Weights of a small GPT-style language model, trained from scratch on English Wikipedia.
Architecture: normalized queries and keys, a norm on each head, capped logits.
Training: a variant of Muon for these matrices, 150M tokens, 8178 steps.
Each number is 500 + 40 x the weight over its row's rms, rounded and kept within 0 to 999. Layers, rows and columns count from 0. Numbers have three digits each. The size before them is the row's rms in percent of the matrix's.

# layer 4 MLP down (transposed), 256x64, rms 0.141, rows 203-255, columns 0-63
106:492496469561567491512530505519473543505524477453512491577523475562483460462438434498493447568512538499497472541510437494384490486486455589553474497543570439492513477438482491498510442488473483
098:562526452521475502503505455524527429526404474511474455505465531520554516475489496558513525496492477497459529460469455533512527556472460539489450464503552545490463484474612476419390474526528516
092:569509488526476588468458506518509552518524465481495474499489565557457531500508505446582489488526457517512462529525563547517487513445489533462521538564517412548470409476519422488553470564506499
091:435473533514507522518516489428426480531501518487494508503467498457496502600459516472455437467539559456470467500504428510566510598525497473508484504461413486583468516541432456468497510539502538
105:505485554449546533523564504465521501478424446525488524556557444534489427541554512566500474540502480484476500525523450541471539444514441470516510505492456473432501519484576485497471482461442389
087:484486477555454451446477511554527497521511522532518587524468554495510500492546475488552575547574520490535476471460491456460554537483438488380518525515510534513527520542408561500491467514524546
093:517464466532507468486515500377510459522471516462503541484476419498506500492490521448532582500551498427550517496449430561478445492470525428497499532477476483486497503539559492482516559447472597
115:477476495491469468475514548501549522441458432524457506500466503551451524561516458610506530510510569530512518474523439515570493529491559433535446532486531512479464481504552496516474495412570427
090:536542494549472488486534526506498571546471502535505524462460501562512519548462495480540592478476478542466538548499554488520549478474434476515457537608525461503536508517505476593490540527555592
103:544456436547563496532532486492544517444492504524495518528479508510437525438548481496482546416553511547483504481523504515526473441453506450426528559525475434443508491552523442558449491530445423
092:469504537431471547445506547532498510436542434481426540501448396565493484513552469479450477547470435480455479475544536528479453499532517506541522512468528522450536485520538433565496494456497549
097:524534447510512461516481500498542445526546541517514506484515522473497522556573465538476563503449420512456461538477473484481501567506528510515464497483523492574495534431511554537533579499519644
109:428565572536471429531521470519534529498509513491487502477579464514487448492503459542522463567482563475486475448490510478481494399448514500511528460438516569519523497554430450547442549482475517
084:415486525550489506579468518539506535519450544455465526489569484464535521529505505459389560464478473520581496520474432535479552485477554448447585497508540512475495507446512462484524512501537530
108:488447483548520504489437429512390505495476483498523497548461509508446544540523552497507442524492442494555493482529461483458498546551457495546523502526492395614485492534453523545458495538489537
131:465449491540541535507436533560507448486580450464552531497530533488483459453441492434451467508522453490512426480486540466536498475580470510446468448503471511502456469501485428496508505545546598
093:467499566462450493511484550490491556502511481494582533447541476463467452428533504487454447517416512429526533518578500545478523466465487445514452444565458575486538462503511538457491471532461525
091:405487548459438571515562502506513512525523476454505433518513495539507528487481487519477460525528488527586516485579457528438572463527531483488503413483533534496520538450485482447540474520499402
121:486469623471539517486521493533547470459519569578501488451490507505479433508518460530427477476551488539495481553528509465503473477489569477543553583545479543465553463489527543479492582514476523
117:508444546467531537452549492534478482486443528494551514509576542470497514474440433394545526523495511428493500491535444409538553449513509493536443466453505470495508463540537499493428441526491487
016:439512500475463453469392527493464491426469525503434502501484520545530513482481488571525506523584446576475496493481516457479466529516517438418502447457474454489481540562507478534477532540441554
108:520437460497460527549464530546518491526505497518462471474470505553575556565522418550406452505504441549523483525514475441472470474480522513517470543540447423559554553505458450506488471461484523
116:552496490424545463503434533490496457523576524457454470456468551533443414460497470599526534523514475509483495490504517466517558555534467532524477497438564505475445537425502466504464543511464532
106:473508551513564476499481526461483513526478494510513529528471520445548458468506472525532521596507513489540502458543498476538510434554548403505477522410490438413497485589507485461476523526587492
020:459528541552559439445490540487460556482459496469421572542455507496528540500502430466493576505433513479509465523495487520508450487484585490515456497485489500601518531405468486528475458488500527
029:440576544507454529528520460512533508523584511573476436523527513463451480436556441488508425466511502450517493488579460567524456492495523523490550432478555519488491438530558487486556505487523515
114:446515458453494490489532433557460403507573514469472516502535502416491511566505474477493543508511460515465528522492453462549447437500474533447468463518445469493518596482541461519588476530495484
103:481482577540610523531513500531520544456558491434499576495555480511470499547523531560497477483488534506565499462495474515541537548465498493486577508523453549480427462465487544409548473475478481
110:495576549516489509519486478490529488457513465547513540521454511536471472470486620518554482503555451547447446495533523545552505490475418463497478460559545457440468557579513557491473553524508496
097:531485491474552522565536501491487486504469487553453499465466524544548511476377447490503515471517540555502453409502522494508497570461406474480482551505439541525483494559530514542548512541423498
099:498587448464512531544477587486486531477570581435533520488520548471503508511515479507544506516533495532508554435476521557489432520436559488458473494507504481414470441563542467442466472511482515
111:498484466533518460425516471479435532517503498512516569495515500454471555514527573513574523548457538476482569551405419442506573540475501493518474466499491492432439456541491528547477477488474458
102:505513446495522516452528522456504492503550427472474510460477484521514414450539421599534503532422461396527548478459537541471465491502522504526479529553512474481451589489484481518480519499443481
113:541484457501515547533528542511533469515575405459507482560468596492505487448548540564507502420442445486535517528507554483464490535480553523492526444522524472411429512496496501529518449514530482
106:529528465495503498496520542486544515557537540612562516525519525553522506500560486512505506547533512553474502567574509500520460428557509416543518463492439536553482542522527471518514528550582549
099:507496613462503581490512500485610454506522473534455543530531462484533548472546567540516519475497564531555479492522510429504422486521498455497560509466493543524498546504438521545447499534525512
094:524455546425503545487483534428478458525448504561495498443577524439503478485529498475477432520503546473571460578470567481515548520546533485530467450449472484477491492502480430418486541469534479
096:457582427482446449471528508513468489426507491432509480509468492488452529552439531464518553440518465498494512538491406516511481496495451466470483569516493523501452411535510439517578463511532462
096:471463443539493480536531492450462501545540515528496475471426482542538512505522551401540479480486437471473460510451535441485518429481462408394493492525459536534543518515435482514558488522492520
106:536522539526523494540471509569471557508449516601453534560479513580535414534502554493527528501532482487479556493507506463504443411437567479442543531537537514465465501536521472506478503489510441
090:520479479457485471499491581492573467567479483385458449478503500498461512466516541457467467478602540451484487471463528506542444534497539535541464525563535465480507476407510525465548469531500497
102:431484525510518508503433497479545528555505455475535431546487548481494525395440559505559507453405481483535523449486471471585476501492483494506541505504535463482583510544495456541465519437483497
097:487466525515481523447511519432533455540513423531519439527401507447505564576539502458526478451535493517582500462504471461492532566536510518494505530514461576526534557441516518533529451540507548
111:512459521480526509481554548511514515475453492504519524529539537468506466492495564459483458461565554424472539522554552415508541518544580499528415524470517587514507530445522548511534538508579464
107:525448540500494540540517519538493479507475486550531538523476548474445493517465530527498541606569526492508468554516505506530455510383470490483501499457492566536520584519420535431478444559510516
022:487572502451539540467501560503517531515504477459459485462431555442473497515585481463556474499505531598477443500497503475476518522396534512485541556475462458528458511536577537522558493485465471
022:501515502520489541426506526537490444474407503444443451540480544404498517496552511468428493504488472477559420459443460429522506534500526481500487540520440460541447524534545509555461465469480518
099:434527516512619416487507542532475489515498533456477505517505458526461459508478398514517459498548522497468423513529476421442537487481522453526447469564527439467513522519478489533520485540466441
115:538466523460529494520511526504562528511537568469531527516458520514407442418512488548472454538533549553510516469476533500461473486581529505487529521472454578563542533516521543540543602529512493
105:428546501551502499479520494507523509514461549488461494485465466483487538410437465530571537553520514515440432476497507491516494467546545492410439503445455456519455519558511490497463406519474424
090:492555538482511559547463610514508453441531459436432482431528521503481537488487552520543528496449572513499488437506510578510547537538471503481526567561481574491485498568501495502485531495476476
100:525504464498497411409446506447480441521525536459510499508528494452498567477517469492521557441539431498541447521520555519559469491530439427551535546479489563552552510449507488459518538466506470
096:458625451562485424526535470458460519462520544514458465471476536455526470552467491529518471562489497471544504510492473448537483493530558533483451457502524412509554488524472492523594493481543519
# layer 4 MLP up, 256x64, rms 0.544, rows 204-255, columns 0-63
098:506480535531552456527484547498455542494544597541528513477519463478517481466467484522448449445485477522435524601498508444457491525464533454421529525539489569563517525552446481568524517477464526
103:444488449500525442603487419494445514498448541490513488498480481461513530533498452484415489585527543474453586453444498528503527532524529510512522490490461504519544537538400478482489520496551545
097:510496514500506493518486550498529468483473438512494515482567510498543498499534418526497541518433482576482529556477618534591548428525455451506456519507519471460502500458544404526464490531502453
114:486470493444483548529509460500501551434506543592478497477541525501503448511427572461442536503455549551436502509509558565453554514489528508491468483433535570487496463555521550455526443514491457
084:517539608511541571515539525450529512452480486539481448507534448519546441460444471467498457527489462491519450550541506553585485465515522541525469483511532465420496497535523494451578546460457519
098:516450529540425499552491496597468556536465435495570490500513523522512450543501509555558482497490502434510455522564478441505532488461495496432565499571502453528533553493472508412506449505484475
112:467513502528471454503524391533624482509468522466573476468501522463496476527486527495534528530523420537447507437547501481529515433486478458549519495503535601550524530510525493505439546475503520
110:547431397462501474499439493525493484478477502508566506536530469464414533473515478483527457506426424544506487482447459510483483532519565456487532490473469573465437453483482487444543484442469551
110:476436487489519517486516474524513555484528432486497526502428471537491546486518534563469471406509460495419503467486499444532523461508485508481501600472462503539428463413523453493440453520579496
103:476480557545544496582466488433574531570502491532514436506566538465525479508479479521552476493518514495499531509557522477451505479437502428427461561494457538534442549521446534500457515552480441
102:510498436501479462474489498450468488519491491466501540511486480496507442502480525472527421510582477485547481461502570473500496463601472416490471575543525550469455461521494412432412520529490474
101:515514506471495467514482521513525582520555519466502495376534485473459530472511481427505518495503507429476482503537535539493412438476548454566555490562516457531472497430526484445461500418491472
098:518466462516545544486528499503497442526487541454505448460470478535556562493453524544534499511512451492541480467508600570506512582488426592561488477504467539484504570527479528455471541452470447
101:473563505470493487537527594453531490512556471582471507453520470471514469499530498508531531471552538521472527545497557456524516436428538500479466552437512512407469485441511585446490467459480466
112:548463488594519534522589453481473521451465464501502484506544572549524504519430492477472484417470508538514553558532513541515498447420497538556490544546528556536481528529537523513515457449557510
104:485513471501507483529510479567557436542472491546494496540547508543586515539521506523541480471636532532446519539507472423426461507509542522480469609551491512508510563504503475507508534501516516
102:555583499502553463519434479451500485484525505498474502456528549439537511468505522471537423421446517442431501502460537476525549541429460534489549533476492455495524517570501534446436482436509519
115:473477422497452510549488465513454535482472494532546524518570453448501499501520538524497515470508434533568471480401508566522486551499476451568521499457508601557503515542560562498484500441532477
108:496447449510515441485525415501480476503436539506483440447497550468549494542503492599508539461439482535597476510493487503461477459458542440534474539492520476483512531538501439436492576462484453
014:498480482501476480494546426512481509542538525547535419475517462587492488440560511529433501519441520501473508535507592564510513464505505519569524492503441588513545446555553491472486558520450485
091:525481430499508459511494421496460534516468461500505516584445571535532485467587487523559458491523524572428552451489524530465489464526467547445543498547461494484487490511508501504466536561412452
109:490515465479461533483472480463488435549499403514458451490537557471498464486503518504510497473512520445497540516502493556506460455468429490507512496418499482585534563557575476428428469557441522
102:493518522510511557547484537532551530469502450512504499459441501487508529483542499524451516484506499593444563499472562500519442424531515543466500540487473571479524520534502541496597627516456520
017:535557473480521510553539477481483472524569574492543445444526432556533507511519545521490414479495522503392527508536496491478511508471469468428576506474445494451527504506542549441570546500494509
018:467459464488452431521570459457504442420490441530527500499500483461562486492483527493458428484480560476420455545459507498501504472528472537502477478494507528491537507503537581422436568486422487
108:528451517484551485488436504526439568458454447539460525482574508515512453448584538552560578478500459431543535466501485529472554490475485554507480426496533541502505487500514474464443535483545549
107:578566491538498506491494466489435372420462479504447465482518455533556503458478545474487518546481467510465539465507546561451501491478552476427502504461509519551505472474480524533527534416461518
113:468509486502478466441473449480521483442482447565534488454519513495490568502483493457582511466482477547534474483452465515413453505458459478500507498488445473448523436473588406527433532480556476
102:527468482465478559481463467465482488522483457464447432503542564528456441509512589505546394509468531513446535511536484500547470524498423457478498522502572425499538458452474519457473469563506483
097:516515516559486508495462482458477533408441487538468395519512464496498430554496500471534551492451444553542523520539497492502493441469432554610535462479510505532490484559486535514501521546562494
112:495532452493479443551478502523488525517525499494533474566502430554492489445423550481437547441526536487485477515459494554442502469520510437527540558541463459545517556416544537475516516547434559
104:489469499495475489594525531582539587461495442482512485446566463535468476525498536434515481492478500461553511497547437526455540423465477452446520476565521505508525525525552567526480446469459471
104:531525463535546487530598451508548465479469517531545457492502485551513511563471447453518513462524533467455532563409447483471552489471501467493441486539488498583544568501518464423542480538475481
105:525488478496525531562511523524452512489497519431455520446501506483479528439567439498611472498479470522541493435522519509512416476488504484496418494537544573475523486456517577482548575521539450
105:513500467470538474423564520560382460452513468531527495477460532527519519462517439527516511517512521459488529421482532518458511481442518555500603430444570506487515476500561533467496521495478481
109:512479481431545514483486551484515493549501467488547448485552457519510585536504585461485482512553527502503554475465568551459465484558428434523566566526551513480513478427480510473504440479450479
100:472551535459534461512553550420382514533502509552532485565596498475515523465495548478533436454476504476533471509574536480464478499496480433477528461537497538548482485489526509525500472414491525
102:463476482526460504560522513482506414547539527515586524492540536522513494481499500511523436475533523483488520580567487463491484530455554506558547578494485514490467551476505430505432450613494537
109:461462447523529420475527524515523499533545457517478477496536535447506538400468465464458492408489475457504533532496472586516499502502446449522592529508463413496495542492521455463426486486503517
097:456537553549460496504545500530435515493541488521499533462511472448517541496436482570446551427517470494452549531550447552456486447543506484482551440529500512488464491579547438496488477509406535
100:542549517504529514518440466555438474412514589472517495528540419463541418520499540505483507500504545493516541536499524508514504419524476452515509468550573538467504499516501458502433517397518475
102:464478494462508479549521537581488593384493511516465494499538482530448522553455521509445469551429410486533573512507484569481443491499504523508526510477502465526511474490535440489538470542452459
113:525521430511512543509477525511504482495549441572482520541553370524519523533429503537522501453546466507495558498530529482496480423516546548467616540540533504525488503497540526566482508525507470
106:484495467447498461489477483474533444526448478484503539414501490513517468535488527504518494443452526475499536483546444490454526547511574551498543552441444588504494379525553427496501552526499465
016:441458554565454525537521468509458541455524545488574459518563430492498521567546518521490478502507499465487500503577539517491447453481468502533500443523464539499551510417454510445417521506424503
015:522517512543500449499531456508486524544454475539472446526585458526538518499493442535464486476495469469401478597479545459476512540479479472491510477577409536482438553467531494434468537453479490
096:509409459517527507493538464525549496562498535506449520429521418459531488461452488560535447506546504570476471507563521523441518511572516428542434450524528471470530516484502575497529467532509466
109:573509490621535442568430505596525510523571548497530532462506462479543488521472485469498485445500497513516509482493500489511420462519529469556577559501496489464560517480543502468537544461497514
108:524407480540476516500530540555502499493479477503504503594492493515451526487471553560510438427459501521486505498518455489487475495587528545515524487545438504458470476543580431433403496532517482
098:503465502518517456486507486465559575446522559525530483526478480477519458538545433550472532513550554491489539535504578515507484539466524468457473565514546523492424462425397492482424485513448528
102:506505525476545563534569455535556570514563468516477479491512437514481467477493502492539469415457498409418477523533520478551525505499494483483485507506574432494504451476473475494448411521576487
106:442448535472531551484541527484485480523490477450534466496459465549429575522466559421408509467481517489449583566516486442452543544496460457509552487509509576506474488478457528466504510530520529